Part of a small language model's weights.
Size: 10 layers, width 192, vocabulary 8192.
Training: a variant of Muon for these matrices, 384M tokens, 11728 steps.
Each number is 500 + 40 x the weight over its row's rms, rounded and kept within 0 to 999. Layers, rows and columns count from 0. Numbers have three digits each. The size before them is the row's rms in percent of the matrix's.

# layer 3 MLP down (transposed), 768x192, rms 0.257, rows 473-509, columns 0-191
099:439498514470480520500602526459467451541503418423520502519512532440440487509509479516499410561503499504501557501527515538461501489496495516493537520501482523521489485485483500499498547545494473620493542479538459519498477555456542445566490451467540569477473491507578510471463498509453456427523507498529447477527525507481551473491475532449455582544464543529463577480526631545452437496449473526539500486476481380458479462565470517512528554509460551459522502507445467552463494459477493465531531475607516425528460533428557472457504520522547472506560549549504469488513463476520552528
097:438500529533452439570570534527440512487475473512479494431536467476575472526488522532513458536496479573526518501456573531543542474555483535440456462527504545533516487571519502457472533577463562499543486526556500434570498530576451417508504495453481555460517504524543518497484491432519491502407501514476541563533491451523510486427502561507491569537517469475503494485542497498526548452534470416512439580450578558502461472505484485425481505600486519510492499523429504500479474420549500495502439443522502497452522526522456503525386496505488488439477453487520443467503467528544541461
103:446468450509478493488574428530509510505581459459503430523506526486466489476516510517528499523481542533517549491485461480530507434561512549497557547531445486457536531497520559484509478502527555453520413509448521526457496410452511437502461480498514532459571520493477498557454604538516521489433522450469484497487515512537486432425511506501493460526542434546433546449491462526473563511484573537560583578417443470486438502484542532530574540468435505546474506494484528501480472446451542471598569483465534523474495470460505464499512477463497500525506506575529553524433579488455472459
090:497510500549426477534447545498483468488564501482535535558495474440489464557472473432509423517449531489513568524459558490499506500463450474527538495545539515502549486528460536444510492514517532572516552628496560507488574523531466398441488481560515487469598438450524517500470497554439470482511469558464450537473474456494414495515540500452449524460443545535466561438509505514519492520554543451490525481570465506489462538452429512478486524516557522545525487537501461543478444545564536545481451474526498464517479548540466485419506429477539472481483590478521475521510478518563538447
088:471499434527395465483566517533473485467527508469467505523517515477527514523467546521499469490493534539534490463449483460488540486526474420514490519428559504497532561501517500488479469486490504482595525519544515513543446536553456489504510578518520492506495529539527487544465529452516465505511447531508549407461522520514438494476476452522444459478578534460540574523500466471506546476441523426550493446634571553504509467489527473480575457441458474538459522535493402443593534477567515565496463515543464472570535466453491504489550524465392543480458516464511472509579481472471517485
092:495514501467441522510506502513535549495526506519554526469484509545506528439504494468491490574538444531584519494496424483492407487503508613510506492525452516413453485528494549529470511527544493559447495463490485524497481468491532475487537535498501504487500418488555456454485536534519575500526507568512620560467474528487537513517513551472517482582488556449555443563417496452520506471437458499546494521508449506544554472489461462484394456457510438566492502401503504441592513493504569499454415536481499509475536528508413511485528520483512495530509457567551487488480498467413457495
099:520496497466487471541431438536581463469470484493534519475473527579486491416482477490547510449589479507572601485531522493461473478514479554468548478513490533463455538522546468514440448572474515501518496527468468468493576486522438457536554519560512486520445533550539450479505550441492539448557543447455462514453517484508561488454504539458525502440476516462410489471499525493491486449485502528567524525519548535530478416553480532560443539518509477570544573547519438467476472500503563496455533509495504518465545464541536420487461456464468411403437513493528486526507482533558548464
084:502514466564506448435484429487507574535535576477494545468489491559448454501491448497465458456543493518518411493488542498572530525512462469490466524504512503453430481569525477459522459484540549475506464565505501517525534568493525485500537453517443575478508527481500476409519537520530527488436496475521534548427519503506550452451501503486533440492494555413621543460461435524469493485438486496500483485524477568569503513536482446571559479481541507520507531441459503490614538555553462531568486479505420543449461450458523470502498539505471500454443570484544492454501481543496437501
094:486522580470480424457496451565549513484527554427458521428449527489474410488494487547411453456509492551476523503559486518472478573465581483472499474518445521563440463498499564517511535555467528478507528511492508551470524520526501480477459454458539525511524538493489482470477513465483519596510503565454488523510567480459504489533492508448519510490570496459514480494507565505531498527462436448469469517455505524471479465375455407463587560490520482456496525487520464549497492487555529459503503562504439547519481564490495464495539507509493465533550558440500415577528555471566579443
102:505490504517451510579465485491563512433523459468484516513506492494473445530563544574523505526503463541517522418524572495518467491500519482449532527506516487502461492510467466500482485505542516436493507550583446529497528530562471459463501517444460485550476525510430531424480502467427473509474512524517546503483511464520524522482499474520514528481507537474505541558467542465495513453436503467569447452492513444473529542595488483529593474551563504609528420499519489415535572468494447554475466492489479446459591403473393462473602488463540520523498480426574506473484552480517465495
101:491513548492519447547475478513460454533502463532502451466495578485488506487498484517513500451381492467518518505511564416503505515549463542520523380512591549513504430489498501503487561533500397458526509547456521506536541487487565473495554517514475483497546443509537490488458525492534490564538468463451503520475470498517520502544466523526543477514463484531510464486379502590546548500592482526545464499537545437541529511565475481539523522492466463433460493556534536606434458593506507464428460461470528512449437503488431501445484478525497574521436484533496519501486558504469477483
099:450512449580510444511518408523545482553552454505563446528590501536518480444484548464494507580524519444455532458557521477471495429463543525477469540482468549486541435421490485448491478502519470435464476521492536449486531485553510515490472459512502477512523555459485539488533512523464567464493435501462537478497477446523489494472513514549568528570514575466494509502526551452493494402462518487537577464518478445520472548470554466527496536487492509552516478451466490500575524500502431534481506493532548497584530479508545448507486584358465494477574513560468491474460443451512466541
100:506477547474516548472463621592512507487549491531447590515490497509595519527426556493481472519432516461525399509521520509503557467451463469515439422514473428566488501510525449511588422526461453529516544527573489533474507542519456510503544462515535512560588469507545510592533509413531524523460524461488479453468476528447570517553515506504476477447485470460513507489505455559489501508540476487474517482511439477479534526451468500489507468512449483518442508591479594438549462460508548510521429469549488457510481452520472494446473497548450551517507479490493501522489426524500514501
101:500530404538501563540484407528517511457492479545498508522515567538529562486501563509496501505507521452492590486483417495535506499524501523541495516510520389525415599529506485504404516545524490485456445469496536463465505486484512466474512527512410512491496519563468492405449466543499476493514482460482466481557503420495496505489566514468454493542508470564500496526514504515497504536525486460447508546496499452454480492567529476459453545558485473516497439506533522462468504553457462576626565501418583494533478557454476450560506523476563460442541446487452521536566524523503501482
098:481509421460511468512504539593487557481490508517476547508527520539543498469500556529480441458532470508482460536480572522546570453448570492523530468535407566487496497420481489522516510462459459432466516398530448511451468506501496563495489520494480460436476488497572518566537544513568436568526470539519538516503509374422468489529496567554547490418514518517468543487480492568479546482495494535519476477500469512510581487474516458540507490482465489530534503536525569478496440540472477466467429532410478464532476547520470549569525439511428567552512520496481524496452514497434496509
097:416510540408487557480489490476457550459492443501509508540515483499470469478559538540513491421469448511518522488589524500409494475503486501455446552585569514531484480551524484482449545500492543400508483496457479550491493480465497472461521561580473526469600511502439458497517540496490492539498568469525500612515472556512530511471541473530515507507461541529419480484500472501571510458568473520492490480444483547498478536520417564426520474527506466487489488521454525576481536479459529511459481480530468471622534492483465443493485487416519515564452552555513501475481468461553571502
088:492505451547490493524491527488505543428489533540400535440499451537507489493511502498514522469521532534381438469475488441549481542478568473517507608519512510506452464459539451456488506502481464523607490514531544514558476518477580529487499451462506472487518583523484530501500462478517513576503495517494524465464559463492500573478425483528482466527575488460505495449561530423538516474436526495484484448468499468543418469521489501521532537444512374541554536420436430613527531499500458495526545493518519559520467482500565530457520503450431523500463520486534495555543477491520495522
091:467452502433587499486465493459502497438485523455583560503506493552438476477537502499516524515521526458521512538454493509495508450474529526565620474471536461513492486473466508502518527427587504393526455515529486543584540511506556451549577566464475489463581554467500520483527518437450566511458512486475533566531472492443471471496532450508532511537458501561501528522540451523497517503520441518488458535479542526451473536451493470519420466515408433505493492438470490451465511455533533515478543484483542551510427551482475541482547478545494443413510493459580548461543521459489459449
111:513507431556546474493493549465492445505490576559467567527439410423505474448511529508483451536512509525532566508513559478521516468538575515422584544502486486558500508469461528546547524568474519527482466490424489435539519550454474413552547545402540470523507478491459553445515525452497490534476481521544468520519530519507563495498528519542530458497502445518477469530505510477458553545438457493517462443466533502527465534509557502439516544509532535461479529479418439515415528531545462457442492558517439538486411524476530502477470513507468526537426510461597539457501437491504514489
097:470465514500545476497472509530501485527492501544507488575519576592496533407479485538530500532521506540434492569462478540465469496459563485533521533552554488521499534512462453494509439470510500498461478499478436536471481484448496453504539570476553482528474478533492442469511483590522453407536503512497531441562474501524473569526424441533499561507485513526493583513560516461468449555483473539515444475472503481461492519500477513526479497568441521434527459528500464569478506477540539450446454570520601529474524495476510535501539546455422505463569511457401503460525528463408520605
090:549448462531556518531497496500513458461507490540485413517432436597485524493593514526514490508579470486458495537511443515503501526523506492520524485543522534495456447609484386580399464560590475501497569497552483517455511424541554508477613521461446510532502528473478513467506482467505487483490479488562523498525432508504525544483447502547486533516468469483530487531503491529486483515485463422520510483491515459534483534577519509453474457563505468536434532490526474466506563443439481547506519406506547529513525467497563461427537486475499456440566471578475481509535450485483486492
127:542526459478513462461537516561524471521515471449473530548513480548427447528450544489415432559530563511493509451479536474550488515490536594440553472468521465506474520494426470575515535479471568533497579505450407502496401449493512491486457512528502544509484537560468492540498389481494499525500535434530505461491500539481591484456504418478515530478502518414492514517473534471462443404506496499501543490549476560532398550473475537551518434533488552516538478537523495494487476549496548511468518538527528548503510495505427499441500454523557498492496455564554565517475520483465434499
094:484504465511537466502545534570495438547558514504469466479517514521541520484495540529483430549534511456437523517469551564489513485577580525460485518472504486511492542518482541506519500464505527483453531513513461421534451592511589448473453502500500455438556584518513490485530505539469495522524461495470478496472516517471534482584468465515571449528520502529493563559435502615494449521495508346457469466479581560554492511480492500532490537475474592524481520466481548459516502517468480547509462499448481410471496483437486432439467497516467523534430430472457528510439503477458471537
103:483472551497515481506501572601475598550531519498400401481464472522541468442495499467465450508481533490509454539515520524524488487418483425548550435467474515560467519534549433491494448492484446424540475501478506582538540527536493512497521504563528524498520492552580493481522448434463533476504424539501487531518523511457406460490511483507531514469526492458486501551458514576465510484500472489500513477473493538466504545410464495523440519477416510489604582477538502504485549543482535522555438480506445580450524529531526463425517457551471474499497463546533532530535530524546455478
097:516406546509549487450449525536506470428513468514498461555539477506465507515562457480570500474466533602541448592504519512484523479498540457501507456504495577556496520471465447486448478555482554478517481501466481526537523513526460513426516445481535501491566513510482463511527474538446562547529505439530460529453504466579466393470485602516535495465509473487528491516457522522524463484510420555502444475527519463529556456492551500526424456533502486446431515454552477479539563481449505521407529544453560568488432538513459533498541428546459544574538489507476559482475489478514506471
097:464519490539535496424490528600497490477506530534497522474420517487553483424481496549414523544460544541574500504534490470530563584477469482469512436502556557499461502524522481524457471451494465466561499512499511478538553512460518530485485517533527513543542556466502505528444502532538461512490538511557516506508544530528474514431548537488436488468473505518532565589458460506458597517467404488427532491475518504469555509445459485485486447461503568438459488424567551527512419482472509532530517481433571453488441448518507519485522532530497483489562468489487501410522568502381478480
088:517492503483460452508526565487515546451606516449446496522506483429442467454498515560546520502527428477527506512527496581474453470526516485499580525460627486492487526501502429437447474548485538492543544529472533509551502475484460466528533443545472541470502472538452534555378509505496474522457443453489468457520481480500437547484495471467539558448516544520527602530456462441475556472492473480535503482503409511481469517464504440520549469487536543530503481541475429464507475474563477564471509535537537509518463464472473614547561532462479462491456531532552495518547530506446459540
098:484454497510480522568454519501483514516492516523419514488533462589533458414546425590466474497544516572421459518514461475455463536458497519514496470482509517531484526513471514461482526548461444514540476465476541525516494498433474522480549542517558537512498525513596457491471573416559577572545507483524508454585472524473497551497519466443465548429476488506584454473518509470473458522512457511384517496500527516541559462442491492494445461448449507438523534551543490535554485547482449571447502530480481606445506505497499497484531466563553496475541478462437450550479514489504510523
110:510454431534483520528448605430545589516437504524490512486471447475432506474511515489513501486480528445516472531527526482539441576416484507541520557451508486443434545545528443533489486492532451532491474570463511456510498458507467561481505535485508423556484471535432534541521497572568565483478452484577436496579527474487518537451550504457488518448415448544558497512492513456568578505484502460488535509522530502458462514509455542516471508471483553466485486535511572513499444464509498433439539518422594518446447484522472521540512482507492479447531529503537537460517529472437484573
114:458478442485446497494535433439539528472559400532504499466483491503539551547543531479452454448532554458499571473568540596545459483491532478487522543453550518542552484478551537485449494543533448502497473532518497511541419487488503453527508409521440518460550431547493416415465506475442511497422433548411504591465531518553555497518462542501534522436536501499474515457555492497538525461508507528528496526528487478509467446526519552485548506501440489539509490498522465449484462507621468541467478548494492446535490566471508529507488494485498492546554554490491463442557521443530532466
094:517530492529440495535531515590518431460442574536562497505457449512515521570454477491520471508526521492423548500497429536518572471488530504505517501475553559406465522503462493571493503535463543624581451543492490495522555523470499465470590528424537453450553487500561497436511465478471461517490480469525507508465484496532514468459501568565482527560458515440510443512485520497499505469464461498462561571506513530508491503473553519479430414496528496536470446514541467431452492527475507550512479465487561525425503483525561450506472428462519469485518525440441597487513519523546444480
106:509422481455468466498472447523455573530481535533493452534528480526497536529523422495497522485470455467480470457528563476545514535569455508498487484547480538492497503515507574481545508456425539505445354540471540559456533563508449450520488466451546508522524438479516512486525471538484501534572446564561534510488554545487509505527524526498504500529489536452506523478504512525399609521531491510522487413468483496437487562521510502423487487477495533536432494513499435491530485456568506496450462456541493487420466486521473470485519437557534571517608520518572512481534546494409528482
088:576532577551547463499506463495517492506534460464550504473477438498518443511484517530455484440496481494442464490578475518425567528508511479509481487517499525601413498470500492480484489491554472470598451456456510485471513559489505458458584485577420463504514540479507565514540526490451525495477520514463421562491510543474428508506477461525472490540573490478625502515543490413475511487451502450401486495482497561522467465491497537539567514497584493513520514477474508478387484517485505555526536464472512511517466491506552522588478531522521444499498440601483476507478494555512472464
096:574525459461486545584472593527468503522536410485530483575506496504499447556478419465457456492567531505527515504501481480527477467483548481529519463507508459496488552577480469520481514503479537544508497567507507547477453492519489461512535462453468510508507399474483470515551509559534460477465498515501519503528578449491504477496532467470497531502527534530537608401469469449510527485502520417504518481561468425442499495460402414468542575561458539463475481470440487527510510550476496567487461486501487463579459500561556485521482454516568526534575492461498468456495438507504589554
109:437493474515502522411412534512467553528488471478544456493491504541566588514435452453489501536473480484478505456566480531534518565522521552507534529432403564544544460507556500451546477456524587421428557511502486508518414515481480533514483503564515445536502454507472507490472523475523508544451480485507504485476478518457485542542486505466511483548469448475454491590444553537450520530520483524479480463499494506490525555495546506539379429515491481484488439549496470490539482546569540539489515531423486530504446571473489606467478504526524428511536434509505546529498537516414516468
097:496501533576535501518473513470534469541519516492551488530514526547550467480555536474497503518457504475508508546469465474588500573503448549519496533518467520436541548537424534537513444501499450581487580508524488431499482487462554514498546476493484433501448440454515529519485488513505543508584486542514512450507466470522478473464494541402482591490453493567579522488462425463513495496505467455465464433542444531516518507521520512459447535479526467486433517523456506480506541496454403511422493502431509427516453490550460521460488533554437434514461616489434506508579502589533531525
114:560487522469494521502413506526549494488536484542502395512465521475534441463536542462496464503554512534477421494414526523486497515548424523565487454493499427542522491516486616447567540492500460534507531558473496525509483448533449469458467587425594487523497458533446540495483495599474534518562522548473482518535477476567485523514456449490471477505530577501501513469508487466563491551522473503470563468533393502445449533482488477474540497542477466496545520503467512506463467493510504489566465521528447466504542489509482506575483554426457526520523474474432489423587442543476529499
# layer 3 MLP up, 768x192, rms 0.0937, rows 474-509, columns 0-191
096:481471594514559556513522521432459509500499506527465497544526496579446524476443485501427493400449491565506484529472502572538533538515508512400458507481479510546463501538503442525522510521545476500468497521482505505446530474475543436534580557461523529491491514522482491494478480461476505573482443527473506541477564500548477525583556496522466506545437508480560475456623472511470495465427497565524496512478513513459455441512432522447534501535548477500480440486471515509513508505479607453525524422532479561501449462461438527527387489549572491432473514518471511548549546481519453503
105:513485539504461480468607588467483579470505495487457513416541474438505534509498520555492472436527472473510477497508514480494512515484493495478436491530520507540438536456454502513518438506454458455525514475498485503546522552489531562486476495449470495531530526485539486445490527582576475588539469546467524464547515509509552497468472425525481513517483531441551478504553510441407509519502544467430409389511515487546568482554497543584479468461508443499502565424532462509439492511522568499446501555582467531494529496516439544548526522459478529460568482534488526485490383496537485481
092:512580521542494527541523426499501456467517517542579437519467508531466455500475442527478459486508522522474454473544468587496500527552494516519443510433419458519444497503550479516575490514482526446521500456427505445504481522549516567472487513424464507515444441568533476522455457429495478521496488436555486527564529574551570509558413480544470494506532513515434522535463468589562537535484464579500466555480455466448510489563564447497542512546465441496472453521557539517504567478478506470467477437515523543458514473437489531509470504509502522543470456571470488471477558499467490588
086:573491502519562497519479530529481501493503536482473553497403480521528496496432456525519599510506496519561500459435567504492495452586520565400492495523469525526567524565422565573483477527473474569504440456549488551410531493498456545484479521534480482519559477441547475517544491461481501550518510475479549473511503457482506558539510489422496452476554569532558473461511483443537522457481496514453431504491518441507451550449504506481432464495548514504575584480515502410491446467469536430537497515535492510515487507489508457434570512556537443409485512525474497499496504470491437536
091:539505496498526440480530432536505572510481396514513476455535479564455556504469450523455534514443500434402562507460505453493528415529524501448541498464582487471514467473486488526505494483440534508479441557508465478413530490480445536494550555473479498499545520536461555551496517563478554522521485521490474562481532506479547537467503457576481563483450425528494568464561494542462525477495530544486511477542558414491467496508405510450470475457560524513538537519515507526516445538445467459524520492506574538522450512484541468488456448465579497439451504441551467493526540546582541487
092:493488501439590553510464566472450488541483477465476539534495543493471530573472484529439563545436545594504437526498495490542466545517527503518396460460449463475518450472496538474517532474494534508403575525562482507475498467464521524522455512428466428505553555475502558486419449447525551505452516619470501473574515485469468474547443527518526504521502511541538539499471453541479515540545494485404481520467467426460550561502484504505541478476547501420526434474512524463498514540494461516513494483521442445493448484564483519542550443539526521565503511485489520568465559500477463496
090:514430485514494541494461439514521459540546450502390550568509463566503439500511521627500491547491477398557471544547460449570420493449498507511505462476507493524496482430502441547456520531505503528503466550475485483507539514481507580506509484537516470412459572453580505493482566485518548454500543436479564455517527510519538527524500533469487587447517511556500455522487449495526533487422470492527516576571493482483461486512540582524428526472477426470489547562476525461542430506519500450477465510507457497520511433473495516501527459456550563540514443476487534495513463523491471529
098:479542450595487439507524508465456482532482554505479485526482467590506477529535523474483505510430502502457538474443424480436457508468541547496501444543604483526499515536472521488469471482518548520490468431541600427482504430567509526500536528481479432512507528455576449461537406533512520485540483557561498541419561485519507475494539460507481457432512412515481479514481481542523460554542538471547582536559504552480540501475513533471484484505500506547524548487525445442511405531536554485454527494509456452455483461564567476471482494502535420509563557517499529479477449469498521452
110:490494466478524496506477373473458459499531508565490502469513410516506530480474510493479436468506487505457523452490511436531530511502462547579473443504557435537536449500448526568465459525531538518500514432520526482471538540472525527507573541531502384456486521473538532515449389542482476514507501545415504485514582509512483533567525446540468514567535522513445491458461493509538529484531504594455542518487448524550526436524533520511469579519430500484577477434548484507468476435535473555512450511513523512433506517518517560505461541500542582537486430542455536433459471515507528502
097:502531516482493522559486518499538443453451474519529510426544510475527469586487480455537594557511509511435515499503450452484554506474503497434523465481495505499471484502499550491507483479532491439453469484472531484436538540435521445531484526527485511518520471558486498536524538449481425493551559565409469479546528555505527515536579462481493470520417492507458502482489546464424449415485497491498423600517515571462523471527508431447555549537453481518549512488511458534507512522427540484485461451517478401550539574507564489568437506531559439547479514510538535479479554427563483475
092:514574476527480445440520529487478502513485522519449479502455449518535417537509574547499494489524555469471404567583535541550540517461551516468466518413524472473433487503471471475467500560457494499504499467486529415568481536565484535493456468470464460516446491486496446484463489477537497460464415577498507557517544547451439529520609554514423460476453399516561444530525425508462497482557481401440534509452491521506462532484542484543477501443522443558513505519547491520500530461551512555496559540515488483540532517482532508545501532498515485482497491499509567520505492445483535583
103:499485490416495524512455521472588551469446441499533528420450497454558480479495512550525523526481479543473558487463504445471560480533467558582532482536531543473499474535460503453494474442513500439527392567566540530493483462517469564524571531557481472503484455507524495534558490534521482516581517510527514491519498600525488546442469518521468501565517434432470490434457569478428510511524451519538520523524523476488510426458516475488523516512493479503496563528510484531443587538480504466479481495407424369529490499439506584526487484523532502519514499489514495523520471493459415452
105:556494452554537410507498483521477559516473450505544487472525563529520494516474475525487520473513585507559497466448531453442539444527496504548508525469531493494571452538464548473491474477501539499491517499472475532547537494474514488482524506461500439527484561467459511501621550470452500534522504504525550434450439545539544493488591451460463563490500550474510478464486466477584529410461436535561511430481472451577512571504526547480477512469501558528573549510466490480407506493491433512412469506503533430450471488474544491456456478506472436425524592473455480495529531532531441507
098:499523565466493504500435500465523555518492543511569483491510562437475475460443403494471503511597502515443472484439457485553473537516509579439491546490575549519437590439493525431468473416473540539519534437434531474429466583515457434552522477533566567461483476552524517463456451508546552474489482448500499479543501491530485523472558467479484578485546447473489483462580564488538501531517459510493505525555490475526493501482510496523453509544454548483464509475504459520472478461502499551580491458456528419456516468475454455520530519487558585490511505485531534577502491488570508511
096:531449485489469497534488461504482466492558514462469475528529467544530456510475475498518486584509550477497531487492431568556470508514448536533457414465524437474503512540513496402546479501492485488523481485494545455514545462595486554516488508439490524536448480535462537526474515529533473495454425565513548481577460551405501484575457554491535545440491528537497510538437461503528465454479508487528552514551493436438544515582484492538548511555412550483455545526523430457529465537495456444476460565448495516470514513465480602452489580540543508516440456601477524476464498467517524509
094:457454476484502548514485456484426466505501553526512585535506488462530534488503449536537496520477558468505505511463528457518523491447536478566541529510502530498523637480505574519463495531441545530483532454446454507531573488455523509495391528464551503456537477428504453511516577537474540536440471503519497531501512457485530520524519481455519518474468551476511449528512451509484528437548465492520504523528538557493552539500564418442442447525525541503552566501541501486508548424498493525396514478494430509498468503502556427422513457451480554534417460485516426586422500467504475483
100:485525485526458507505494502460588504514460534550478454437490498424566534455467494449500513462490554448453492415513574485459529517517592517459500503533464479480491440451488494523463441546439591562500576528483517532583461557523494582440444516522527526523451463476532501530493534540498465505595483464542534481404485536441450481548506524556527514458493475508461489452448503490506538495459462551520550474512473453455461494554488546507498489434547460492476484467486497546506544438519540478502418487484489504477549523547527460466403556469539590522546459503487502541437535578462519492
098:503456499539600492462508582532446534475521484509523450521565486479495473506449579494539502548559467540481509533459511478481484542510481491446516565461502492547524472491473550420578453561505547430498405432457503456528496479503471524520489546530520511520534501492464491498488398536574509490523500552483460451516484529503507554535518458472508514516457497562457526546465510501542513458503555509478449590512480422534522484559522547577474523456433501504512463489499580502599539471424547487430470523542470537512433476459475513477413470437576491496500491547461487471524434532489554428
103:508561418496514566432509496507571558472542534460522540474574459443473524567504446480503515534471472440493536493461456463418527446484501516487517492461553561517520513542510479467464533488443472533539430515526533438547504478518481497530497475542527477559421438486461471506472552497452502488546478584457573519537568550442446532474575556493481511467452552474540497511446510501591589574451494433545438458531472509483499533491548465530492491512495505462488540459488536577451491506530496502486536522503492409551422457525440551463502408520505477539509520475546542535484483464516461474
100:451483521485458480503448475556476508537484524519524545510530563536437535553537486429469481478451482498532524494460509510507494425523486492391545489509562589513482554480565572567460554550558535551447460473510528530495465537434579488422527481544581524526473492487566475473501520539539533486480526443471481546471523456485496422424528500520474529524547510483511522494438553479489474487475444424477511502528558474453475445532533528491411429517491516485450496508527576556493495459446549443517430492470490457495487531541481516526426510497474533545518504516455534602421490520457427496
102:452449510454463517523496509518398461524452457493482505495482553501457490543464544543422445469508499413445495541500502497526456464535516493493542467484509433449505461489448459586489411555554518498427578513464535514497496534540531500541511573527527469503505495438449524473453465534502543533398459569495452475472453449515434569569534474544481443537454525552452564529507481490506554505579479536548539519493521518522522560520478467472507522552526490517600483452509437531535442517475543509522560485549441493472604507515458487532485503469477527493511503552563527492483515569540482443
096:519539448512496500501549495418561520496459429493570548482551512547435575435532513480533525471524498481457566462511535521505473557521473427506567470432565508546483566464499506410490495544494493415472411518441497503442496491540479445543463520584441506517496447490483433461507443452503458520500466477460507528504545510485484545567485446525529535474502555497484555484512525436545524494522411522480543446544460496447492517472563545514525488523436503484531462507495472541535534479519553501540504502484505588508477473417489535542550450422477512539465558447507461591454565495515466534
107:588424512506511559474530441461500494496489504481505544475439516429538488566537508472476505571512517500502542433473550561512595438498516570483477526528547543455481506473494463470531562504517538452562445493533508582490501521503483495482507545553513506516470490475456478465491453561489480510456470477414505553497446469559535514433465456467506501522540473495510493458488587502475620453526491461528480492511398457479489508511556481514489485538456529428476492471534453484517473451514538468438555504462459586471446578483435556493475551443447483501555475514577569556437538527526511490
099:553566511458502516450486482514463455497502493545469523537486500574571486401489570506461498510513468490463490539483542536529486478523464486498447488405508398500433579504562463535458523516527475545503484562505502452517488499515548506462512533486490492444439538525469518484551501523449530520512490468603550532480496533519522537525449508532421431472485572456508490522572451461579515550568469501513440475520499516496514516419463489398511506501498511530463523463478494472448440550445514535597428466469510491527451470438577577463491520531485447493585486459488501502537483469553554550
098:454485507490505532532507404524536495547521539452554510535491490497461477529478482482489481508478509402445472470504400456437476535473519450457519450464501531513514562486421528565481520555474484504514524475487515489539491502487515474579437522494537523471472545560532467457504411500523506489513516519477526485438537525443412480492445496509533496558492481592484450537532452452501471454480529540485544523565517558529467483528502544550551540538554533503519390576491476531517546508530460445478481436572468571562563497488454461584504452424540516572447451451573481487529497461461477521
079:475552470479516538456520436572546468491467502522530484527467513549485544578505568470436509471477480488443474473493425497514537455494457444556481523459476451479485491550543636522517521517537532455471499456508464448545490486513509454501516534496494461499499494513543477390529516485502580476493581471457608496487536523506550477513539516502464592554491545500445479418534510488530488473521506488476477580486570523484502476524447537488504578494471504513476509439441521512398489514508476508546496608494506435501526516493501431484461437435575486485495497550496528439424518563482556468
105:479497536529509468601514458512520486476470455436490499518462511494500516562515576527474504486476482497527556511587421453471489511453543513509495470456471518440522523443542438562469550558545513467431556569512560517506449585497523506536473483421478515540504523549529505433493479447448449542489524531457452489464551530502486464487486477478492580460503515464454495519510546437495459474396527491562538546534549451534441535544483538499502468486530492512592455531434533480493494558512467470462470510575411469594525532522497510477463496454449469548463521577553535436467449495473478456
111:488420549454574546447599482548537491491468542632473490508530509490525500531545472458540474593516485532557486519485491469554395445468481501483522546497541503528473513510490511536470435489516528471440456499493454500488446544555560548423474468500505521494532465532570508501528473472484576499540534560508471501494532583441524496502412468560494484462554475436542505490572484520541551492506484567497487530506481398548502520533518546526513509540508470501508516545516525529534464464410505437533437457489525434503455468482483525470494510523454522455520431521487406491506505462418457492
119:505452566453488544431470455492548445528510505466456529469491426498523526471509562536503536513490586460526527493457459521555434512475524485395520469480551454516484541564442474532525535527497528484487514458428419509513499521442421506503544488510560464532493454578556504445463564489469496495541546458497536463468559476548452524591468465501460517475450465438505424455542447481467484450500528429515479508524524474529491485503445542507484501505541492499468438469526545530525451556579520526474512513563515443530459480481544526550485493451557597442464503538554515485586565502556536462
094:469492523442561460490467421518524523519538460466551530503537462467486497528533518525602506546499500436512463518490524491460531452519494539418417512457502566534578532563560569465507576459486527487551392465457470504463428484472521571547494486539522451550544448527507546518488523520446478570572551526536503408521502495473515529559557452510490508486499522454449459517496444538529489566532508530468445447473582517544502529475509450500520537503455495529475538439479486463496448495486519498428494500527537490448417476429405481518507492522550552510455518485513478580515502439503545491
104:526491514458575500515482500556536459459525492468525477489498432474532462432518516511544477464521488425507444564504476514504460455493458553477482505446514505443494542453372478465469462464505492485559512555476505502448509496531489514509453543507594425464536499524490508524493559600494539479473522511479545515550440507511545549486475523486487470568530474526574561505502420505563468512475478536541523486559450519546487433516466515511497531458473558556539432584481442564476479528546465498508544495474471477571519545438455469570515491415499555503489427554489552526534488587399479501
089:377512513473563501471436499545488525590598515512424524441516484503413532459470502427519533529521502515505555563512565495465527445493495581491489497508469490435483468551537593522504520495455499590475519518455526546503550542531435525504518509465539474511510519537530542543474492493522476514543516462478499481545428495466498477461525477474472380472495525501370501525489491490517474537512458510485578491555474528507510440525525457537503445505411555546575499553436472479543492467572458496525470539504517500496457527468530509465483430486449497542524480455432536507494473570480473499
099:474556475438482474513472448493531427473566491505479475507531477521558463471539547561457436531480501478456555520482467479623427489436607497536514510489482479565491499480462552437443504493478520476495441447524467424542543523436440493522489528575519495536431522547515571575523557541545524478511481533524453451475535513493481463538494438580526563463492434562509509563529555528481488411499474535471490502558503538497460525515504510521490473489502506533523439530528481478452528491448422467563538465493516488469519490478447501477436442546504485443490479563512486537452503530398479543
103:487593539555575458504521481471521512441515546518554525506480470554443459465518532503515477535521532543531420467427514554499471419547503462452479509525480483461487605524475527550526495481508515504450476481546522569470490483504466505504483532475495521457490516509523518512515521468499524461501430479506480468476540521563567422453454555486535492492508475583499505524456468472450490466506532451516516444455514421420562516591581533547554547483521540469517489534521484510603447441436492416450544475549482490438489477593493491505476463479376516533524495508521487537469490512523508412
102:615416456474432464479514474488510467524501493486525498513510524467462525423471536420431484477625486529496439508515536537552516561511468479449486578514402455437452560472452468589471506502577521448504522519544483491478478472546482489459517552531463532449472502512452509519479572528476502553521454511482533498471511426507491486507537445497532536481482486539532439485535516494474524520552540511488501501477455511542510463512437450516506494497517586470384562493517448479448488488487516403479464513500553569513484556467485507440606518533517485465498520501519521500545544516503523586
116:422518597551510535461512537524498561448417564525535487511482513516466399452549572511454469473555606585403452544514495502427566520537509474491492473485535538540538493453431504491522473512500527425490569542476551629480541478542519518510528473457557421459489556555487492477499478463442491461476528543497526533527514474466482517507472553528541494496544498507561523494491476525484494518509468501485484522495431482503469496477463578456491523532511466462526562437496467524495563473483487454460496511494486554536548489424494506508505518429507530472458426452507485503457530475428425472